From a checkpoint of a small transformer trained on Wikipedia.
Size: 12 layers, width 256, 4 heads of 64 (2 for keys and values), MLP 704 SwiGLU, vocabulary 2048.
Architecture: RMSNorm before each block, rotary positions, no biases in attention or MLP.
Training: a variant of SOAP for these matrices, 145M tokens, 4438 steps.
Each number is 500 + 50 x the weight over its row's rms, rounded and kept within 0 to 999. Layers, rows and columns count from 0. Numbers have three digits each. The size before them is the row's rms in percent of the matrix's.

# layer 9 MLP gate, 704x256, rms 0.141, rows 557-573, columns 0-127
098:516525418573537581580539515496568489405569603483490461404548495498472460469514518495521460400529501538461482496542479479511533456557538516568509550534486470510506442449433405489489418485468428396499506571453451496477506460544526474505586447446432408540481558497328547468430549459512468553537569418485556447496507541586520450464510509445490471518447599448472535485546519539613537492435
102:503512529512449580577465499514499501586591490453454429497555541442464505473515625561450409438445532477453589521559439504509457496508489442494483439466390356472520536552527488589426477542495494508506470594469474405497430514513464530417548576405581382459478586514480423533479553397537532466559450586459524400583506442520476462559448487507517444459440520578474506550508502449518487428478
106:466510431465566535473430505472597520458454502505493520609468454552454501524461492468421536513505441463444389503588545500463430514528481534488478443523548489470660525537501483377569444554503393546542566522567456590528506516534541491435494462512486462529479584505551452494418506474494480511540525532501513507480448480452529477483467473492494435508518534489493462411520477423526429448492
095:496582481598500544536518519529437548395550511549517551548428553388542526444450493582507502541462454495479442416445489398444545547468480482503528438453468482537518538537474475558566495560609555449424581529468477650473506476490613521542452405530503494431513481494517498450515468480489525524528493457593450476525528488455453522462565441507519442412489552531525530498438464649494500438472
107:549470429493548512510445542476498403472537398511455462459526478466511485602477537498519479473518554446534473478478457549477457499520476567559540511454468508491550507585539455500543538544584468537553518485506508428468462431589527576511533526469490551535553472569573390497486508623549471491509522490483486519572600510522554490463512405552433514485637562507480500503602518550587538492494
094:504479542521483559473537558459479447651552455589506517510413458523517548495434569490495529552471506535530440598505463477537540381464510433536535541441588494481459464502469509491521462506491528493459515469573518489483506387581602460504555550543502491524500511490603472550424491463570445530484489531503478494492463587529420556520515358531493519521529569487646443523546491524438555414516
105:535512520527452465593569441510487502568492507541451548559516528533507449519517500523441456571496451502485539457542480416513518439577499502430467579473465522471432414461441464497411492466530494499556509544521471602490466518515490469396470462443522442428496472565428513446467437552481396554510431411468465461466505546569504463553512575597472417549506529493378541494557500534412546519541
110:463431511647521512477500543402527479530485503471496517467457630602524560539489594556406563448463484486573520487468446576522540462574459497581519506539467482519495601494481544508449499541498557527532515576469429506495548508429495492499473549527454477556554524554457568466454578477486541465528449495501461459450537583505545645449586523412504452557496544485518551536521455488525588413425
097:575499568463540508507458510471483466514570487510518438470644594473538538440469464499492558446501468514501473504438549517543456495534500473470519479481420558493440459548539499589482522557598463496456465495497450524479517540392431496553468535561448548443451510505475545550554520538591473534497504539488546561455500486542603442535609489431552623445541525558498465516502496587522520480532
096:520487517511466560531527533441456375529476477558446441468619530411509499488444456519487516525534475524551521409555448539470477449488349488499475542484483491597466503501537445600449510468442488476432535453581512471428396546455482517459539559481476533480545544533458508435498520514508525497431514527505487464528546526551535532414486439551486402513479546572570586477602360473513523456436
096:409418496526550534506461413475384515483443552456391641418467545470572466467521497383520563523497589437523531453502528451536496529461517560470460546492512534578475540465550510502573548495493509532539597467539469579496469455612489442539555551515409478518477507524518569526595470453509499551577480531513485533514460514519467458496540456564548452406534479603471455505523498514510498545452
100:641566529496447547472504569443583451516495543506471590572491587495473641490487604608492468515538518600410463466464556473461515495473476572550521517441454492442464604516472453552537487501464465452462570425420506550496483502555505534452527458411457564563425510440495498557448508491524510541530493568502519500501554516454435488504469537534501454506391444541406474429516485528431385513480
104:499502474456477536466467517490602512422499493549455534440633508489455586523468455540503604531579533521490538500484514497480565486491511586479503561390552426534413524491483448416511477570516501489472533537459502429469485516474502507492458483465482459573537538507561465429566663549468506482441534507477529563482480472490499440572467480555532433489595513482549441515453497557432517478441
098:481605457489497505538542553512519555524371513462418516543531507434425420462461465547462502432482475521510416530501454393483585515509605467527535536414473463563555456458501440447405475544488538499562560524574543524476512565494408549475588388486532539464576456473498504476486534460547512518520446451526455538557522607522494562556452464500515527454573528481478591545525529541450499549485
099:527593564605525501578502394465580499478467521485563448554479518489487500369484464484479448525543555467473417439462476616482550470527504528531506521472567557568469599497455480476574497509592610420538561538464548449504526534553566602473535506478397427421542484441473527478514501481523499548472458484467528519473475499503516503442461515438483497447523532555476540467514561537479522521515
104:508475412493480496479462516539524485504480442541443468484536419410473465473496494640505536433516464524490462488473500435560475468551449473463545485581383595471483489585521499571502487414563516518517525497568498473519460460525475514436513568616422564508502477493532505460522416550584467562548578554578501384530475483462516520395467484484401485438506571420441598472497410535554465472374
102:498482466520499540510509528496545515470533512486471545476567475490452458504500511546543485506540522385511373413514587503462489542480554592514497529424524468511514483407483395475514472537524648502605521469452494399534494453486535518443492580465563544523513416533544525447492407551510489534520453537641465600461516409504492575445427465432494564459510515522519484421518485498470563494482
# layer 9 MLP up, 704x256, rms 0.148, rows 557-573, columns 0-127
095:546504533501505549561508461495577519548460527499474447571468516497511490462399439613475494544486448486522511484502508479606576448493470520535429563553479463507489394472507484513492583541508493412541573499467479535456475459530476593469510554410506615558482482566536569447402523493421404491514462484471537474504491489585602467407463509423476465589534599559523570459467534460518626416486
101:542617525446530544478562492472546478473541576542559425430545470569520536464546539372433495479471514551427590518454539610543564563412564500549552435474500469524567539460454523535495488589527452476513609411448506486434487513471482523442478525578572533474491497491430591547505489431568517547480445469375521472531495466483535501546486462499483529453520496448540566523526524601544538482556
106:450439474498386498517539515408497463451509472447523622558552507471395502536516495504567521464455475518447464482499522567446501529504513442507561529463492457562462443488711502469443479497471537434515506499483502455529486470519410473571483580385521507479506521441514456458518454554480557494472450561468481453490528620449601526600561512457525542464480458500541548556538541545482477411470
092:566566512509492603508397448478522451485532478473544501462471508478477488552462532559512512494465549429483516368566540492533565450493529550501483482551476590536447494464595542424480475447457516438451461407458342521459558505434525467561532489528478544422523542458586512553437456428517558555636478458511422494496527505420477495392401450434531445474497523548547524465474501596466534435566
101:391477561415539523449478518492543581544437615432520552481492486499533551505426541505593423550501453517487540503524521593459531483379525540489470513435495519479507512579489449587460454512521551467495502417443484443455520477443567475488495518510532523483452520536441586481423463389481445425579520471529527456434434483465467530481502503467494421534509540397478415546508588471443532396518
103:539428486511443508548554543475509511509559485505483468399596499494509539585530579574602535492490520508542540465492465515549579476502478482508472535486420503460483513558446547447529561439448448447575514553353481626504531478581496479540454524503480560473443423535491525528565453455534484512528521458500463457613485476571552659498463588503513538499488607543472533554519505523517570446576
102:517493355438424451513506416562541446496523568508511464513566506492548428475512542467428451447449436583505495502531462515500509519659452571537473505444528493574560506431481498471484467518535536464669478586511527534502537524488474538518483518481443427402602495487432446412484495496532525555522490430569486482466566495508512565528455519527555405460490487581505436470515504509516435582491
107:525453492569533486457442555421492506490486519522468526582474479587421475539490501497409439573501488511496409370451472518553409479532455514475604513514430579446516446497473444478526475481497464454530451537550460398582480501484515428498541567432539537502512535526489588555584438510552474579487499459462353480465446478481503491520439532469517502470435519541534450450455527469539468547537
093:467561612438494535501489481508527551380547572638574528533553535496476460526456475539562514561416531512534425553498619489562500563544519536471601462467461500577564605483472521585425499471569455410422527550529510533449475556489540444475492482554549453541463491528483589503512444489503540560458526476487504454486443552536539485444546467531539435451479535488483526455465467442508426450571
087:419486507404495446485496499449588501532557540528511573597484471500543470509585476493546476516563508479478490545518506536507538579534574486473445528471471491407523527551492496438542529527494455477565578516393488475602559439471447503554508444448547407532596504455467432521549504603482520486518470447410472492487467533447449418580506540498571544560539454436449401489436576636529430474417
098:545471551494537577524604479436506395483528510437441512452474491465531498536526462552483431424502493457380540477484433504456466510551449461533559599439547588479492451592434525614487438523517438574540473518599496540503471433452536469500477417486455490530467448484491384497472526541525533494487434333530434505545556524483459593488458621447475436428468488487468529442363480409529538519526
102:385465554453471484473537509569518531485576409510385601535503502503531474474535564474494504493498566529515502446542564471521450577545483459475475584452433538563522473499422453444526511589482600508410490523541499498458489534419511534489499516491497486450494436576499516581460548464493512465490497597479387555444516487505577531422523443434538473496499395441506500445458498526535473403598
104:404536409464568425453452510540495476504504426510472512460492494548495457471509508508508531445569483489549478528435427580589513387606443469557484508465471572505505529587655591526423484524510556555490506525499525466524534500544474569451486512526383506521466518633477541454505538604514522504431474470499510485393581422462517518590507501453491458448498491571569589554446602491509492472422
095:537483458461500507463566526436459624495526402457500512488531422523409426491534468488561447509528546483492470581625491510523461479501534480494529489575565558484498508547436459486453573598519576552477481524516581488532518516468398630509517535563490516536501483496459512498523537560474387442533520526480500388536492520514519474478444469485437538539496448526533555467528520569453483482534
097:490494575380469477408490572469495511485450463419453499463524523533497570572612498531413528528456446511524587559514570481495443446504480432540564511571511509446513480501472482568521436464459473457503516458450430536445528536586492506559468497409496480450510493493481452483515464487449480534532450470424542459468452442429644429509528494467437635571524515458450452589482465527501502498496
100:556520543470556460492518469549539481534406469534546493506456471497554429530569484500494569514527519422480479489489364583573411362562511518457475487578461534473454561592447582436485515520539488489489491567509470495469578556527464489504458452562548459530495488542526461579576514508469521584486506542604496638477535535536443456542532455510516533567492538497523502470439502526556475540479
099:464568482485480526499543440478496471404554480556471392558487490519514561438464540438484510456555531507463620523508433496480575483492435563444512499562544500417489448481489435511438625497469456508443497470405459536438577417483385505516563439426473552478441442450557419521575488622474489474553501491529485492458515535575500431504585593432558426474549496552453424429493521488547513434433
# layer 9 MLP down (transposed), 704x256, rms 0.14, rows 557-573, columns 0-127
098:456477545428443541473423532573570581503551586409529409494485492547457578512526547471412630545534498517471518490546503508545489492432496473469535579640480572502456469482542473475509495482496522477402529431562532495454497473583518597531572443542522515562532528541472625477528388524513562554470552458516466568471593524459535432540420381437451461479422577530438542403487600465514625559609
100:398556490382465566389499527465542427516539616485428473421455436518511524431472481493605559480485517495603567478510469514461530540442437461510446497449542487491535517586449501472516515579497472525566509557491582479529520535559595493446461429460431531507521382449517448500501456476623542491552462535505522515603563536526395402460583496498494464413472460511600570610493518474488502492479
099:476491456526428527551489441538498420468486419491577541550408566419593576567497525490454524471503541511483523523396467513504494478535510524498489578529433504491419477465454519586587463483509549476523458494444431459548485584468435611521637536532477492541488481490499485533471541543534481611564529481623510504535499656531540592533449535537527445468446493560463446479498472487450467519473
096:562431549491462520508493491578523517511532410428436494538550499439489586455487472478557486542428532507388455445521650558514549506478548508480553538596503539414587519545509545427510519580437519470563471443555464534481506437527501544484573389468482532513449579591472530510521462452541492552455421551444593534595487476441461471515507425418522475494542503410466476519487605522546471401537
104:432531541511500581534558444447460586563540594543495551457565518506478514618610492559560452468490559506583589521545539476552497525484493475451473509497493570421468444531512445509485437456426387524488468539453483546529464458488538479561372418554454540505461542495407448510434486431510614580435485475489476461478499535498486484531442506420465469574530525544455548618469421498491468440402
105:533444427532432444458496461529588509585434424440543583481502513474588422510535469472541516511498459494512517432447480523456430460528516487543589621499429543552503371592515533489480448605383461583555551503459476541497490505524367497600553471499532474489454583533477537540472458461464520462467463513515479574470510541523575529483418467467540576447530490471567536524513527520507515488481
090:592534475587514479434542540494533504504427388505513492398480565491477559525558535438542464587495525530497409450518549509541525502464489479554562481549477469504464476485470497461474550532537470467492486554533535540515416518422549555489602414520471496581550486446498573585500359470482452476517526628544475525436457518525578520434544530530488508555459509451524415574550513512519545480494
101:429523455549569407481469497507515489579513452435505425517506498563423402591519494434515491518529566490510444388466495524524509500499511499484567505521476474484523500562507494555511560415453459555409573492457524502536479516505456447484554410394505573511398484466509441538489459509514487545455470523429523501497505514484397467406448495530497549457420574546463524641415540513433511503475
097:489561440532594522451512508504539501570415439471563465483388479457447515476483625520527497476524508521578524490435502523550525480496512521474586512441510512532487502546505552501481536527437453466519458555464524548474490586516560441475574443442489529536498473505528481512421467396593456479644525549490446550474583478526467540375520526507511455573551479446492470314502498511554510514474
099:538513546497481577485465527498492530507479510506468490480460459470528543459485572477429402476498436472417509538421520476533518543493522426433509375440494489467522521571519451572471451552487509482609483551431434491399459503511401485505450441423577556508531571464552502567463527449533484573477523546461501497525425587551366583516472545461485480553566521425561504527455533524466435473462
102:421473522393489454516549461471594422435478426524601453478542524511469512484466487573532465400445553462527543388533456540551489518494398486433491450446513445464414468507493547484483527561478425525516492396496517498536504540536540433571531574457504619468488604485508496502436462504487564573430526455483572454464501472567521492520425467441434505538449474371455395532467452551585478461538
097:439495536446457489539508491542565666410534509470512455525543395520483449516515484535437527535448568399503630562511463442481559538504490479437484551571503460519419397474476542455425523428569476507558477556568508624473543439457525529556512500545511512535481500542496460492517538473642557464428542414483524485515461554459512485450512489514446498597516524449479569447461525526492493480487
103:439493466498431518494540589491478535549455431470533435455427578424502407532472504548564460550434535501453460497504537452503514487487497548564557534461580511505467515498482563534493531520536521512508497442536527391547505526469502519540538496452454427536511472598503554460521533514441579520557492458432495413512507442443422573550547478480466571522510456489522518548581545471491416505505
099:512489530481498554534545498612502516461559512491442553535459498532541568451499490445501446483546455564610468377494459511503387567535546495484481488399559466490536425497488444508456432533536397491397491564580492457471463359487544504536492452483551554415539565500489522471492482522429445499573557548429611475471455505496360490457526529487487489527434427506517549541493495488426527471465
106:491460555521476532545535542532554492461471507523503501523496465470337463517474498450501557494560463508520549597615506533509526533447482551509567466507413525475536634476543565469489476450452486478451504489506433550523423485480429458505588530518538556500510599411517540493460472487483531540444452569476452524430455398495536574388482368585503550572511472557551484527443600514522487566554
100:549492521499504577460487551525481524555441474512401501513537503429579437511531531422499531596490492552479464522469496483517548426426560454621548433504504557402556492445519499544511540510537439503454507471475512438471555514481482472451465512452584511458542425529527495518536451414524506514545503543381460573574424411523495525510459578455477522559428455504469442509502523530506490598551
100:520564415506485527561501569533551531455442535490541607489533455614533492470376572419537492469465482574499493469482425514454491519562471493470504475468481468551452528516512453498551537542476491485460427519551617552468550435546468497492435568495535495527461485475514548470453527605417528584468597558568507530489466495471490516500621558496392461359552564493408528488532454513496572486517